From a checkpoint of a small transformer trained on Wikipedia.
Size: 8 layers, width 128, 4 heads of 32, MLP 384 tanh GELU, vocabulary 2263, 1.63M parameters.
Each number is 200 + 40 x the weight over its row's rms, rounded and kept within 0 to 999. Layers, rows and columns count from 0. The size before them is the row's rms in percent of the matrix's.

# layer 5 MLP up, 384x128, rms 0.136, rows 227-281, columns 0-63
099,264,160,228,162,222,199,213,229,201,157,250,285,219,201,231,229,246,235,108,176,232,262,173,92,178,173,172,229,244,228,224,164,200,221,207,146,232,142,269,181,256,231,196,239,221,185,164,139,188,218,226,172,228,143,229,202,157,170,175,292,208,130,198,223
109,150,218,176,230,237,171,199,112,136,235,257,142,133,172,217,153,252,201,179,156,188,216,220,194,176,165,237,287,182,252,196,180,289,189,248,183,135,242,196,179,247,211,214,213,249,169,264,211,200,189,153,283,140,209,184,261,130,194,167,237,228,242,262,230
112,198,210,121,148,214,229,246,235,159,193,196,184,222,236,161,196,224,262,260,176,196,209,167,203,183,256,189,200,213,176,167,205,195,218,208,140,188,169,233,192,162,181,187,159,228,218,235,94,178,287,220,180,140,165,221,163,254,147,142,224,250,220,79,174
106,218,199,167,209,296,161,179,161,183,164,251,215,183,162,101,278,244,171,205,146,166,216,153,146,231,138,290,266,155,215,211,226,160,153,200,188,194,231,236,124,213,157,235,115,226,180,245,137,201,285,199,240,181,227,223,202,206,206,129,247,296,249,190,211
091,148,233,104,153,271,241,151,273,261,189,217,263,236,198,145,213,215,172,131,199,215,202,227,260,176,168,198,254,235,178,258,156,152,114,251,146,192,161,240,203,196,279,172,250,245,149,183,229,142,235,189,191,196,152,175,268,187,132,142,128,201,202,187,238
106,224,102,156,239,217,131,148,196,124,164,154,249,235,198,210,260,234,189,200,167,157,225,243,177,220,195,189,154,246,196,184,181,257,166,270,240,222,183,232,192,204,196,180,208,241,198,163,193,195,173,126,154,150,183,242,258,215,170,204,215,222,179,208,191
088,192,130,200,195,200,256,243,184,149,235,162,287,205,189,201,215,223,224,185,249,228,225,157,230,205,212,222,248,178,240,234,142,176,195,223,158,209,217,200,188,219,238,185,244,236,208,224,148,178,285,241,225,203,177,197,161,141,98,126,204,239,223,138,172
114,182,203,194,197,242,200,241,116,133,270,273,234,203,247,200,207,242,164,153,233,51,215,238,235,180,233,224,181,155,207,237,239,297,199,241,197,174,222,180,183,227,241,125,187,279,220,234,188,194,205,137,199,146,238,169,155,238,204,187,203,293,141,199,125
092,198,162,170,228,199,254,226,192,224,217,156,123,200,186,165,268,262,195,205,173,212,232,252,214,173,194,240,269,193,191,216,174,244,220,174,163,122,180,190,121,207,314,179,150,174,236,220,174,155,255,219,242,176,220,197,214,277,208,227,146,176,229,211,167
104,159,250,163,214,225,180,234,195,280,241,205,210,248,247,210,238,178,200,159,204,191,212,246,169,187,268,226,118,194,208,220,201,218,206,257,199,94,206,205,172,186,184,225,207,234,182,187,114,151,182,178,226,235,158,187,247,123,191,199,250,184,236,198,123
096,212,93,223,177,164,151,230,186,234,257,159,267,203,155,162,284,182,194,272,159,196,246,200,204,162,247,253,198,213,211,164,212,173,213,310,154,201,175,208,201,192,228,183,191,212,241,186,152,188,185,140,213,244,238,135,159,236,120,194,220,154,209,197,203
108,182,236,156,165,260,194,202,154,185,252,235,141,168,219,154,263,223,214,202,256,123,330,235,228,196,164,198,213,245,237,249,124,223,203,238,117,189,164,288,175,199,255,219,168,264,193,165,195,223,158,163,271,197,165,196,255,231,132,140,157,191,204,223,199
097,179,155,198,249,192,181,200,247,139,196,153,221,175,173,203,209,222,224,249,217,199,216,217,75,177,149,234,188,159,177,234,151,160,198,211,223,182,255,221,224,246,179,197,185,215,153,166,116,199,231,169,208,215,160,199,144,177,194,147,205,242,135,121,172
093,173,238,187,205,265,275,267,214,180,196,217,186,199,191,143,207,157,189,173,252,218,202,198,245,220,157,188,199,232,251,243,190,270,217,217,211,191,189,230,142,154,211,194,195,231,155,170,127,162,143,210,198,190,165,103,144,197,181,265,264,175,241,191,164
099,157,171,259,176,146,189,205,170,131,240,237,167,243,167,158,205,209,187,208,180,170,171,309,185,141,187,243,194,233,231,242,172,156,198,222,180,221,247,200,153,242,177,199,211,193,190,257,121,196,285,213,219,120,176,233,162,219,184,188,297,181,173,197,121
088,242,143,151,199,158,283,233,130,190,236,124,138,246,225,170,186,234,205,144,247,167,175,171,202,213,144,145,252,201,248,228,219,210,222,206,244,250,205,242,202,200,190,153,151,185,190,245,150,236,258,137,159,217,187,163,192,239,181,148,234,159,262,222,192
099,173,241,217,221,213,196,197,150,179,206,210,124,235,259,114,167,202,203,132,196,210,218,215,242,249,194,262,292,163,237,275,157,252,257,228,178,182,165,222,208,306,227,204,261,156,169,215,231,191,281,160,189,181,146,183,167,188,224,201,301,176,207,139,185
098,149,203,237,223,158,225,218,193,162,301,222,249,196,194,234,278,252,290,156,138,205,246,259,183,177,197,285,202,192,248,191,186,194,182,281,233,190,161,258,123,147,199,248,189,178,182,113,141,184,205,234,155,188,173,213,273,185,168,218,175,178,226,160,219
105,183,203,239,160,228,231,228,190,234,166,179,101,205,242,169,161,222,179,172,151,200,257,215,261,236,156,225,258,231,228,191,188,320,213,201,136,134,246,228,231,239,255,178,202,138,135,227,240,173,199,124,206,174,254,179,144,208,204,164,218,171,214,198,202
093,240,204,182,186,148,204,194,151,162,171,193,175,228,229,200,212,169,245,183,132,213,316,266,187,206,188,206,178,213,283,197,167,207,241,233,180,188,110,224,123,160,229,191,218,218,146,234,139,109,164,121,138,199,192,145,142,233,227,192,222,163,215,261,212
098,227,214,110,166,177,128,202,259,182,174,235,140,123,266,212,226,155,192,228,251,184,258,175,223,131,214,220,206,212,268,220,167,273,189,255,271,166,169,216,196,167,163,198,229,196,155,223,200,253,166,185,244,166,266,215,211,134,104,177,246,123,208,158,219
106,141,199,202,154,135,188,225,146,195,229,258,211,180,229,229,222,219,220,148,206,135,199,187,239,179,315,223,171,124,244,210,208,258,91,190,261,214,199,203,222,145,173,160,116,232,152,249,189,137,252,172,208,210,192,165,184,254,190,166,256,226,165,166,94
090,183,171,272,188,195,200,275,178,243,211,241,225,207,200,201,236,221,225,274,234,171,295,240,273,123,272,276,170,163,215,176,222,222,237,191,172,205,156,193,141,174,187,222,175,134,107,244,155,156,238,220,217,178,184,198,237,220,145,217,197,163,243,207,174
106,193,185,181,181,211,210,165,207,175,234,215,176,137,189,194,188,293,236,188,198,187,247,238,228,185,225,263,191,202,185,190,93,249,232,222,165,138,160,178,162,181,187,189,144,228,259,189,231,153,247,168,236,144,201,134,214,168,240,170,272,261,169,173,220
088,205,189,188,182,255,285,223,242,217,242,144,223,181,212,161,195,182,170,142,208,241,238,194,188,186,209,197,191,167,255,251,185,214,185,190,224,181,231,203,152,249,249,207,162,213,142,160,167,150,171,138,224,189,244,236,174,209,193,184,200,169,286,191,145
117,181,241,139,216,135,237,180,206,167,272,276,214,214,188,222,308,222,198,109,201,191,191,209,161,219,202,203,205,152,224,148,183,240,192,205,168,101,275,238,146,155,189,203,150,256,216,163,191,128,245,217,226,180,209,170,209,209,169,223,184,172,219,207,185
111,163,268,225,228,161,209,246,183,120,228,215,191,231,178,237,220,241,168,254,169,193,237,259,237,199,196,238,275,167,214,211,173,208,150,255,112,148,224,194,176,195,197,183,114,187,234,201,172,165,308,149,301,104,208,211,198,257,204,157,186,225,279,158,101
089,195,183,192,154,174,192,263,169,167,188,182,152,192,191,169,235,177,239,131,228,178,177,215,223,207,283,260,257,214,194,240,165,213,161,258,228,194,159,213,243,151,163,177,120,247,201,245,211,165,175,168,196,217,307,167,166,167,208,192,158,216,216,146,240
110,154,179,209,229,218,149,260,231,165,253,130,177,280,215,194,256,211,225,201,138,152,205,245,161,191,209,225,184,129,235,200,208,203,131,191,167,207,244,233,213,192,198,219,175,278,213,150,215,184,189,229,219,220,236,115,210,164,212,211,116,269,228,243,215
105,247,252,239,150,199,179,235,201,211,202,277,165,200,199,182,253,213,239,204,180,139,235,199,197,161,207,169,174,193,272,250,130,229,241,224,169,225,148,282,253,178,257,167,172,248,217,209,191,165,144,199,229,155,254,186,226,215,169,163,226,244,194,213,125
101,210,192,169,152,248,270,231,217,179,244,180,247,158,250,197,159,202,225,223,217,179,164,273,212,269,218,245,199,133,155,181,195,227,205,263,162,219,239,282,201,167,192,245,155,219,217,209,169,110,210,237,218,211,163,98,202,212,223,200,153,207,177,224,159
103,186,205,112,208,265,199,204,195,203,174,240,179,225,217,162,210,129,244,170,231,196,239,208,270,230,112,295,195,238,158,204,188,259,220,279,214,165,145,282,179,161,214,269,164,158,120,201,184,238,171,141,230,224,219,118,199,150,168,207,224,236,181,161,179
109,241,201,224,163,164,219,201,220,146,213,162,209,178,163,184,237,234,202,168,203,177,262,266,185,167,206,197,208,124,130,228,183,226,238,196,161,164,204,227,133,149,197,212,162,182,232,213,164,101,278,195,229,169,131,238,237,298,192,239,146,231,223,165,171
098,241,185,173,201,266,173,243,210,143,174,202,243,154,182,156,204,186,211,238,235,143,173,223,199,233,241,219,204,165,154,201,188,237,157,196,235,207,192,262,144,261,171,246,200,194,213,167,233,173,193,152,183,205,210,225,260,213,145,233,217,232,232,219,225
100,146,210,215,214,117,216,274,203,211,222,286,193,195,209,219,240,173,177,190,206,191,246,282,167,211,169,299,213,218,219,188,203,184,123,280,191,228,239,215,204,153,242,177,168,202,163,185,162,157,182,154,262,139,155,236,191,231,202,230,193,213,178,244,182
096,166,97,246,167,174,312,237,138,258,181,190,238,263,237,177,178,179,206,161,169,207,223,260,174,314,232,209,251,184,218,171,164,217,158,295,191,256,151,200,215,189,134,264,143,173,189,205,154,182,172,153,254,209,191,199,213,147,142,208,180,206,229,143,167
100,133,91,218,243,146,247,208,164,202,170,222,117,276,191,218,175,202,224,157,264,198,202,266,199,122,183,240,177,156,275,181,155,269,162,202,184,181,234,207,145,230,168,195,183,259,138,194,150,157,190,221,218,208,154,281,212,172,220,244,207,239,200,185,198
103,175,163,154,177,239,227,204,193,160,239,165,269,216,186,150,207,279,222,208,282,192,273,278,206,224,158,176,195,253,176,211,117,243,134,170,146,161,187,211,228,158,257,142,240,198,199,197,149,152,234,169,240,112,199,208,272,253,126,289,228,205,215,192,205
112,210,212,188,140,245,287,188,203,189,257,167,202,178,174,154,227,219,250,178,156,211,200,229,200,236,226,196,180,221,145,194,209,227,162,182,139,227,203,245,189,167,189,185,167,258,188,198,112,197,292,178,236,232,154,208,216,173,157,136,185,225,215,203,277
097,189,136,190,283,227,231,217,222,187,250,244,195,215,216,195,220,161,199,172,217,164,258,187,255,200,255,173,148,193,203,252,177,211,185,254,226,205,186,191,198,207,267,195,249,265,209,181,184,189,238,213,247,187,204,306,202,182,180,254,191,146,227,192,147
101,170,155,259,142,257,244,184,184,194,183,225,189,256,204,218,229,216,212,250,129,197,190,185,160,299,202,230,225,143,214,191,213,201,182,287,143,274,196,163,208,126,283,129,197,198,185,256,162,166,246,154,235,176,160,195,233,275,234,172,214,223,212,136,228
096,148,210,171,205,211,155,186,90,191,228,202,189,244,285,226,204,203,200,178,217,161,250,219,225,235,199,211,242,194,198,222,227,200,175,223,223,248,256,191,185,151,228,202,193,253,253,257,228,213,183,151,212,182,186,179,98,245,216,146,213,200,297,215,106
101,215,228,220,244,169,145,187,248,207,132,129,166,178,194,238,184,191,189,277,236,172,233,215,101,215,132,162,218,184,207,225,165,180,252,248,178,160,215,222,164,210,171,177,126,227,206,230,164,194,233,216,269,180,258,189,235,185,140,181,117,229,210,134,207
101,230,195,169,207,287,225,199,201,125,243,165,193,202,200,166,241,124,199,93,216,153,223,182,224,218,183,270,216,170,236,165,161,172,168,294,274,169,231,307,226,129,168,182,160,165,168,252,212,78,208,209,224,187,189,178,186,186,156,226,248,215,220,182,159
093,185,151,219,166,165,241,145,214,144,208,167,263,253,179,191,187,297,182,189,185,208,233,218,216,182,228,202,194,183,255,179,135,178,152,181,153,165,227,208,150,200,165,167,228,224,215,177,104,167,214,153,227,157,228,234,226,134,168,97,213,210,204,210,172
108,115,184,142,165,180,125,221,217,108,210,215,181,189,218,199,218,261,151,234,246,176,170,185,238,122,144,220,183,215,192,206,240,213,155,237,261,181,240,210,206,184,216,262,269,190,175,217,171,187,189,205,181,187,281,272,186,154,171,174,221,126,225,163,214
094,143,228,167,175,244,194,174,169,171,173,259,258,262,195,181,307,221,227,157,182,206,183,224,194,247,231,195,256,301,248,193,191,289,163,182,164,102,278,259,201,234,276,191,245,212,222,215,209,195,191,170,207,183,180,280,204,216,222,147,190,186,158,163,177
105,153,192,270,174,175,227,273,198,221,230,179,169,193,171,203,193,274,271,237,158,139,218,173,182,134,236,248,189,98,185,210,217,179,176,176,201,189,284,225,155,225,166,230,213,169,237,220,247,239,227,214,194,210,226,189,179,158,170,247,181,252,191,183,153
103,163,180,220,221,270,193,324,226,170,190,252,193,128,184,216,197,151,235,185,140,180,243,139,177,225,215,230,217,169,220,258,165,231,153,192,138,116,138,196,185,174,204,259,172,161,153,207,199,236,210,141,295,143,296,250,267,190,154,256,223,281,189,144,198
097,200,172,182,227,217,213,244,253,204,174,219,170,214,187,190,185,252,206,183,238,156,166,228,210,170,219,312,175,252,250,251,184,278,219,193,254,206,226,208,244,225,207,141,157,205,153,149,218,154,202,252,188,196,251,217,202,186,144,236,169,149,168,147,124
096,166,172,131,166,259,196,175,264,166,244,278,223,249,161,220,246,170,225,185,255,214,235,166,261,270,233,222,231,223,177,214,96,196,176,256,183,201,205,187,138,229,192,162,230,184,220,242,212,169,203,172,228,224,207,155,153,162,168,171,172,216,270,143,232
102,183,190,192,184,238,113,226,175,154,211,169,268,192,309,186,251,146,215,221,131,184,208,216,229,245,186,197,173,239,216,233,138,217,210,214,222,237,223,218,201,205,266,118,241,277,162,274,219,234,218,100,166,109,194,199,217,190,196,210,248,241,179,211,191
115,193,102,206,251,244,239,195,199,217,189,175,281,204,205,243,214,206,250,205,261,166,214,229,249,237,119,184,167,205,179,221,150,294,197,205,227,261,190,255,236,151,196,178,234,189,162,200,240,175,186,211,237,177,230,262,201,165,58,208,239,168,242,151,207
105,148,237,174,147,219,227,185,218,112,176,170,155,232,185,225,267,243,181,228,178,146,242,169,186,201,261,189,275,155,221,200,201,224,195,202,162,134,201,152,215,161,272,165,239,192,180,260,145,243,143,115,246,179,260,198,274,222,190,162,187,224,260,151,182
112,155,220,214,204,218,247,215,189,169,201,127,221,206,199,162,232,157,212,170,217,179,278,238,197,192,242,239,232,213,240,143,227,221,133,213,229,189,249,250,184,131,250,173,199,240,145,241,194,116,181,162,216,199,244,212,195,229,192,166,248,297,202,133,132
# layer 5 MLP down (transposed), 384x128, rms 0.0936, rows 227-280, columns 0-63
102,214,169,244,232,168,232,213,225,232,127,248,223,218,249,211,134,189,142,237,193,179,201,302,196,228,161,236,197,219,137,215,162,194,229,115,226,203,163,216,190,230,97,141,224,192,192,201,247,265,224,196,132,228,199,175,183,239,241,200,155,173,311,228,256
108,203,250,177,167,155,232,158,250,260,225,216,208,166,269,226,140,249,277,271,214,163,153,227,153,226,214,166,254,273,178,190,211,217,224,138,236,244,219,202,234,202,217,188,238,284,180,156,204,200,215,178,197,203,276,222,208,207,222,182,170,112,228,196,219
104,180,246,227,173,180,147,69,157,173,193,233,177,156,226,231,247,148,266,235,207,178,203,163,182,237,195,155,211,239,206,176,229,178,253,225,266,249,235,233,193,221,129,194,217,211,141,245,247,157,246,213,189,190,264,153,223,251,295,205,230,157,265,194,136
106,174,156,261,177,141,257,256,247,228,186,236,158,218,219,198,217,261,183,253,206,268,152,215,187,197,276,230,196,221,193,227,233,224,167,217,190,173,153,246,160,229,176,189,263,193,253,152,112,240,202,116,185,211,274,259,144,245,109,229,151,181,216,243,225
091,176,211,150,220,155,167,142,169,203,191,224,257,246,176,188,232,148,159,194,195,220,261,314,268,292,264,196,240,192,236,223,170,169,178,195,208,163,198,208,203,173,123,121,257,179,205,234,182,227,156,197,149,236,158,215,200,298,219,233,211,145,212,247,195
113,202,217,263,175,201,230,192,80,250,249,168,213,170,187,191,212,286,289,189,223,194,206,227,238,139,267,217,190,248,155,179,152,159,142,180,169,216,210,218,213,129,175,175,239,165,156,132,194,181,147,198,203,171,263,214,269,196,225,248,225,211,196,228,202
087,146,159,229,232,123,146,162,149,246,196,259,279,153,285,220,205,132,239,205,235,183,198,196,196,242,176,192,288,199,153,125,220,168,228,119,164,165,173,223,272,195,200,224,175,202,197,217,263,191,188,158,158,215,177,182,258,251,242,193,216,240,230,238,237
116,263,171,127,211,168,228,185,201,247,123,194,210,231,188,165,190,217,102,193,191,282,164,150,221,195,166,195,173,237,191,270,275,174,214,250,229,211,170,154,197,247,185,244,164,187,244,129,217,168,161,254,167,216,165,229,229,180,173,257,163,172,207,170,223
092,230,171,191,195,224,190,174,255,177,220,164,191,150,185,236,250,213,156,177,216,268,176,217,230,215,170,192,148,207,186,189,167,146,210,262,180,274,155,109,234,229,232,183,200,245,153,228,220,304,195,253,231,203,147,230,185,235,204,158,138,216,245,178,172
102,212,225,206,250,220,204,241,216,211,174,203,173,122,255,232,126,135,133,131,208,228,218,230,190,203,222,233,283,220,281,99,228,187,165,207,222,165,227,160,189,205,149,201,211,124,164,239,154,238,166,148,219,221,147,226,216,138,158,199,150,239,195,191,187
098,243,229,210,176,210,159,203,173,217,216,156,220,141,178,197,226,213,168,182,202,326,212,201,146,229,152,182,177,157,274,226,225,203,222,212,214,197,195,52,226,205,208,186,140,228,208,221,141,174,189,228,200,193,189,226,212,224,192,176,229,215,157,201,237
147,179,209,180,197,231,289,219,117,203,215,214,160,167,240,169,203,167,261,252,211,109,186,161,165,191,157,248,224,146,204,196,222,229,232,189,220,268,237,241,164,158,181,163,124,221,215,174,203,176,221,198,214,112,267,240,180,205,185,219,243,234,215,158,172
095,254,255,224,225,214,216,246,147,158,216,213,248,155,196,100,180,215,239,125,164,125,200,144,204,256,193,205,219,193,215,287,250,106,156,124,208,204,217,215,141,179,172,262,214,239,196,244,197,166,248,210,127,190,208,249,255,223,154,273,238,276,225,213,150
093,156,158,167,194,194,111,158,235,190,240,202,236,167,160,194,164,136,129,187,251,247,210,166,214,134,235,135,255,207,227,193,176,158,198,190,220,204,232,163,219,197,178,247,186,244,202,265,243,178,200,126,215,227,183,159,160,215,123,170,191,215,203,158,252
094,144,185,241,158,217,264,174,197,307,174,187,174,122,277,157,179,248,307,227,182,165,208,182,183,243,217,179,167,255,187,189,234,166,263,262,219,164,151,224,196,221,171,151,216,158,206,280,290,191,170,268,220,227,266,185,220,186,243,191,169,171,202,241,170
089,232,160,266,194,208,198,183,202,175,192,186,227,236,183,174,243,202,159,249,169,230,194,125,149,175,203,176,189,224,167,213,220,221,196,113,141,211,158,187,183,204,163,277,189,181,184,204,222,211,163,138,251,182,163,274,192,238,164,244,207,201,91,193,209
099,217,251,180,242,174,205,168,187,183,225,180,185,120,174,225,221,265,232,232,245,263,150,199,214,250,250,165,140,244,237,205,169,165,189,221,205,243,207,241,197,270,219,182,247,163,248,169,116,160,231,274,154,208,256,103,255,200,225,217,206,142,242,165,120
096,105,153,149,208,163,209,220,209,182,137,196,123,223,280,102,238,164,153,218,199,234,204,233,203,206,194,189,182,164,149,152,210,244,248,154,173,189,214,189,247,189,139,317,235,167,248,194,236,179,198,242,153,243,153,144,163,248,184,196,178,205,222,178,223
103,225,192,165,151,194,125,184,258,179,164,220,253,202,222,85,145,168,225,192,218,212,211,262,206,183,254,229,218,176,212,223,168,220,171,195,208,227,168,148,270,134,246,200,197,253,228,214,202,212,202,282,193,176,187,210,238,162,174,142,219,228,215,268,220
091,246,138,256,237,223,174,127,232,229,176,224,230,232,228,203,171,184,212,267,234,139,224,220,176,182,237,186,135,158,189,199,193,223,199,149,230,184,201,153,229,222,270,215,181,286,221,111,231,257,220,122,159,147,221,140,234,157,172,217,174,176,290,118,159
097,226,190,254,192,194,177,205,184,213,216,245,196,219,211,221,166,241,207,184,210,211,129,169,155,211,128,203,213,235,198,181,231,125,213,206,252,198,240,185,199,263,210,225,213,185,280,240,239,190,203,219,211,253,153,196,169,227,227,222,163,228,147,195,241
102,171,215,187,226,225,240,216,182,238,256,180,246,186,258,198,228,151,148,209,192,171,237,236,194,195,219,115,210,253,154,249,148,180,235,187,165,206,199,141,281,239,199,218,256,201,271,243,173,182,222,127,175,161,218,158,283,245,134,143,222,228,168,196,216
092,287,213,206,189,259,236,217,335,243,186,176,166,231,181,218,256,166,98,87,120,212,219,267,169,235,216,163,219,208,164,290,199,130,171,135,232,187,181,187,205,194,228,273,190,117,223,175,176,189,201,255,212,197,214,199,172,212,199,201,175,213,175,224,240
108,183,272,187,152,259,196,217,236,241,179,176,154,179,197,231,189,201,182,227,247,150,207,146,165,198,149,184,178,286,187,136,198,191,211,106,178,197,203,253,160,190,141,246,229,223,167,210,266,235,171,258,180,286,209,258,173,230,215,210,193,160,216,238,253
092,227,243,202,185,204,172,272,206,197,185,256,208,224,154,212,209,206,174,188,187,475,192,124,206,144,194,215,202,179,146,204,199,121,186,152,242,228,194,168,160,184,146,255,170,260,185,219,228,216,154,206,184,213,157,177,221,196,239,225,220,239,234,225,230
113,161,206,204,238,107,249,191,261,195,235,218,138,187,209,224,240,225,238,172,204,118,211,214,176,138,287,155,189,197,208,230,225,211,195,151,215,134,224,219,141,187,207,202,276,219,264,181,253,192,227,212,186,152,258,187,144,171,194,183,159,220,205,216,179
107,196,222,231,208,253,205,139,180,178,206,182,278,202,229,87,221,234,262,241,188,196,171,252,167,172,213,190,247,218,185,151,231,219,221,206,194,139,140,279,220,174,227,189,196,249,105,210,171,206,238,244,172,247,230,78,220,266,225,163,232,179,233,160,237
093,258,202,219,165,249,187,168,196,201,233,264,198,218,188,219,163,247,269,215,174,320,190,213,161,173,92,117,166,214,213,213,206,196,238,178,143,218,234,146,160,174,230,230,230,187,158,172,200,186,276,198,263,232,185,249,191,218,179,213,309,188,141,190,168
108,186,171,152,217,217,215,184,166,129,274,136,224,205,209,140,182,216,198,174,237,216,246,211,227,137,211,239,172,207,202,217,234,181,264,103,215,221,182,140,141,183,225,188,175,178,167,171,147,221,213,268,218,209,148,219,203,153,290,200,233,182,281,266,244
104,267,169,231,289,201,211,198,192,230,130,201,229,250,229,217,130,165,232,203,214,207,233,304,236,231,203,203,152,246,184,214,204,130,150,243,200,228,218,218,205,207,264,250,245,173,245,201,191,243,193,172,177,160,255,136,169,195,195,242,233,187,143,229,204
100,165,227,214,163,193,210,156,243,222,251,227,158,156,238,247,171,232,205,214,181,171,211,241,197,195,237,218,149,143,182,170,207,221,171,137,176,255,185,136,271,291,219,167,218,207,200,232,249,158,276,144,205,266,267,213,163,142,272,209,194,246,131,235,213
103,119,137,256,230,190,196,197,150,133,193,183,249,184,184,173,171,200,229,193,226,176,250,121,232,213,230,199,168,213,254,263,263,202,226,204,223,196,183,158,165,236,250,173,225,175,245,112,188,280,236,218,207,189,180,216,214,196,220,155,284,219,247,191,190
125,239,175,210,167,148,204,244,227,154,228,227,208,267,217,209,175,200,198,204,234,158,223,260,150,156,261,132,223,228,211,208,182,219,221,247,199,159,254,153,213,202,216,232,234,184,249,252,291,210,181,225,217,154,238,188,213,172,207,204,271,210,208,284,198
096,276,225,224,245,227,207,114,239,188,168,221,231,231,130,256,206,179,219,254,226,120,228,155,146,199,203,219,201,251,190,231,213,190,158,185,172,160,169,208,192,234,196,156,257,164,110,265,154,180,162,184,221,169,281,172,168,140,194,189,179,173,198,215,146
094,126,186,200,178,147,131,219,198,189,223,179,214,190,167,153,169,178,248,195,184,182,137,180,130,206,221,189,185,244,219,193,196,241,200,169,268,290,193,263,271,222,262,230,218,173,215,141,189,188,249,202,247,246,180,157,217,282,168,203,148,129,154,253,174
098,145,226,144,171,256,200,199,256,259,147,155,199,187,240,155,306,182,209,264,184,104,120,203,170,241,227,244,165,162,203,232,127,206,214,207,222,209,163,206,257,156,239,203,246,172,258,238,233,164,163,216,189,261,184,201,180,207,215,191,231,159,229,155,165
100,186,203,278,161,226,185,199,140,237,223,136,224,213,169,186,211,192,215,191,187,178,263,189,196,225,227,215,229,264,190,222,211,199,150,119,191,217,90,107,198,122,126,178,258,172,257,199,226,162,176,187,264,160,144,219,221,141,241,249,164,149,193,202,186
104,185,205,286,212,192,292,217,199,218,169,246,134,161,204,210,171,178,223,234,192,148,196,212,196,148,173,180,212,113,191,206,230,275,95,194,216,180,172,189,184,237,154,164,216,134,185,150,183,250,207,235,159,236,198,234,131,206,205,151,129,197,258,237,178
107,222,266,244,249,220,182,105,281,215,199,216,207,263,217,156,236,160,171,255,160,98,215,229,223,208,146,244,191,201,166,108,215,202,279,112,163,215,246,227,189,151,187,227,244,225,213,272,206,233,166,241,225,172,172,245,203,258,219,200,250,214,172,190,231
095,131,155,185,167,201,164,212,197,203,160,246,202,208,180,183,181,166,246,179,200,230,197,166,153,239,185,198,221,161,160,150,206,215,140,208,250,183,230,182,256,191,117,258,229,98,245,192,192,132,222,209,130,197,135,241,225,252,204,246,253,268,264,254,155
104,254,201,249,235,223,177,213,183,236,210,230,218,214,144,163,170,191,231,162,208,145,197,139,229,205,205,241,240,225,159,235,237,258,198,174,223,220,171,133,212,203,224,233,226,233,134,239,244,214,205,149,161,219,100,249,208,168,183,177,196,170,280,239,214
096,175,124,229,234,184,208,197,209,226,208,212,218,219,121,181,134,203,167,212,241,255,188,195,160,160,248,211,153,211,147,187,169,155,164,258,171,144,187,271,222,313,205,222,219,168,186,168,170,308,208,284,181,160,190,255,222,183,161,247,135,217,220,213,226
105,157,168,180,247,238,207,237,150,231,267,211,166,128,170,189,139,206,134,195,248,226,211,134,158,170,231,254,256,208,104,181,167,243,152,129,155,139,250,160,231,208,226,205,180,227,211,215,275,169,252,233,171,200,164,193,191,267,287,201,172,247,179,163,209
098,225,240,191,316,147,228,272,152,133,196,208,265,196,163,201,184,171,228,239,173,203,165,229,177,168,188,204,154,212,223,197,210,182,295,181,155,135,222,199,212,215,214,170,259,208,261,218,282,234,219,155,267,234,260,236,183,226,247,185,166,163,189,166,224
088,208,171,230,237,187,174,202,247,233,124,173,211,217,208,234,158,207,138,267,176,178,248,161,253,187,219,137,261,210,192,145,216,238,157,259,236,226,165,100,254,209,142,169,162,135,271,261,199,230,166,163,137,138,252,106,243,188,153,180,222,175,178,222,198
105,175,160,171,232,190,273,240,189,164,202,216,202,248,229,189,228,227,190,252,199,126,137,170,220,175,141,261,205,204,203,311,260,187,142,190,174,189,135,229,227,168,231,197,174,210,229,208,181,231,211,134,165,225,263,276,179,227,251,172,215,189,160,121,254
098,212,216,217,222,193,200,194,164,197,180,148,216,133,161,181,234,233,190,186,226,222,230,222,193,193,213,208,200,160,125,196,170,247,241,141,182,181,132,183,159,236,172,257,211,139,101,233,120,155,217,210,198,170,157,254,241,232,199,215,252,175,165,211,255
110,237,164,170,199,190,181,131,192,204,248,133,192,195,184,212,210,214,198,161,258,309,257,266,251,282,192,207,252,275,141,283,157,222,204,122,193,214,202,156,221,167,212,181,223,191,135,179,153,163,157,209,171,242,214,233,184,193,306,238,206,136,213,200,220
104,195,154,155,146,240,189,180,154,124,186,127,194,236,215,189,192,280,194,203,200,285,206,212,155,180,234,216,282,215,179,237,216,219,212,178,199,211,255,93,236,220,114,240,237,198,206,196,165,204,255,218,221,196,258,174,197,185,162,154,255,137,166,212,263
104,207,216,227,269,156,200,244,219,214,272,183,173,218,224,121,261,260,78,194,214,296,122,215,244,244,191,269,139,202,204,177,168,230,197,243,206,204,159,206,200,215,231,171,183,194,267,193,240,196,139,233,194,149,179,176,215,181,248,176,149,206,274,144,196
095,145,159,141,231,189,170,215,244,226,216,144,126,197,164,228,206,196,246,271,309,264,186,144,207,133,180,150,224,227,192,183,149,175,208,228,132,234,189,212,203,240,215,225,138,207,213,176,245,219,215,266,295,208,103,211,177,242,231,207,192,211,188,224,216
099,176,233,213,220,208,201,231,258,161,188,214,193,216,178,144,107,189,235,162,160,289,158,218,261,127,237,235,162,165,205,202,274,149,252,216,225,216,169,138,237,209,287,192,144,248,217,242,308,187,258,200,224,214,206,157,219,233,265,178,173,177,254,165,222
126,211,222,262,224,214,282,216,182,196,130,152,193,194,200,214,147,160,211,265,177,105,175,256,251,183,262,206,196,246,162,229,196,173,208,184,238,179,150,217,234,188,277,197,182,161,196,226,206,223,216,230,279,165,234,148,145,217,148,209,175,230,254,248,146
109,226,221,251,182,225,232,202,206,145,153,138,173,121,228,179,164,171,176,187,184,227,216,140,192,194,238,201,234,277,143,251,202,197,210,132,218,241,215,241,251,152,266,224,175,194,197,222,252,204,173,249,163,160,280,207,182,222,242,245,228,155,150,241,235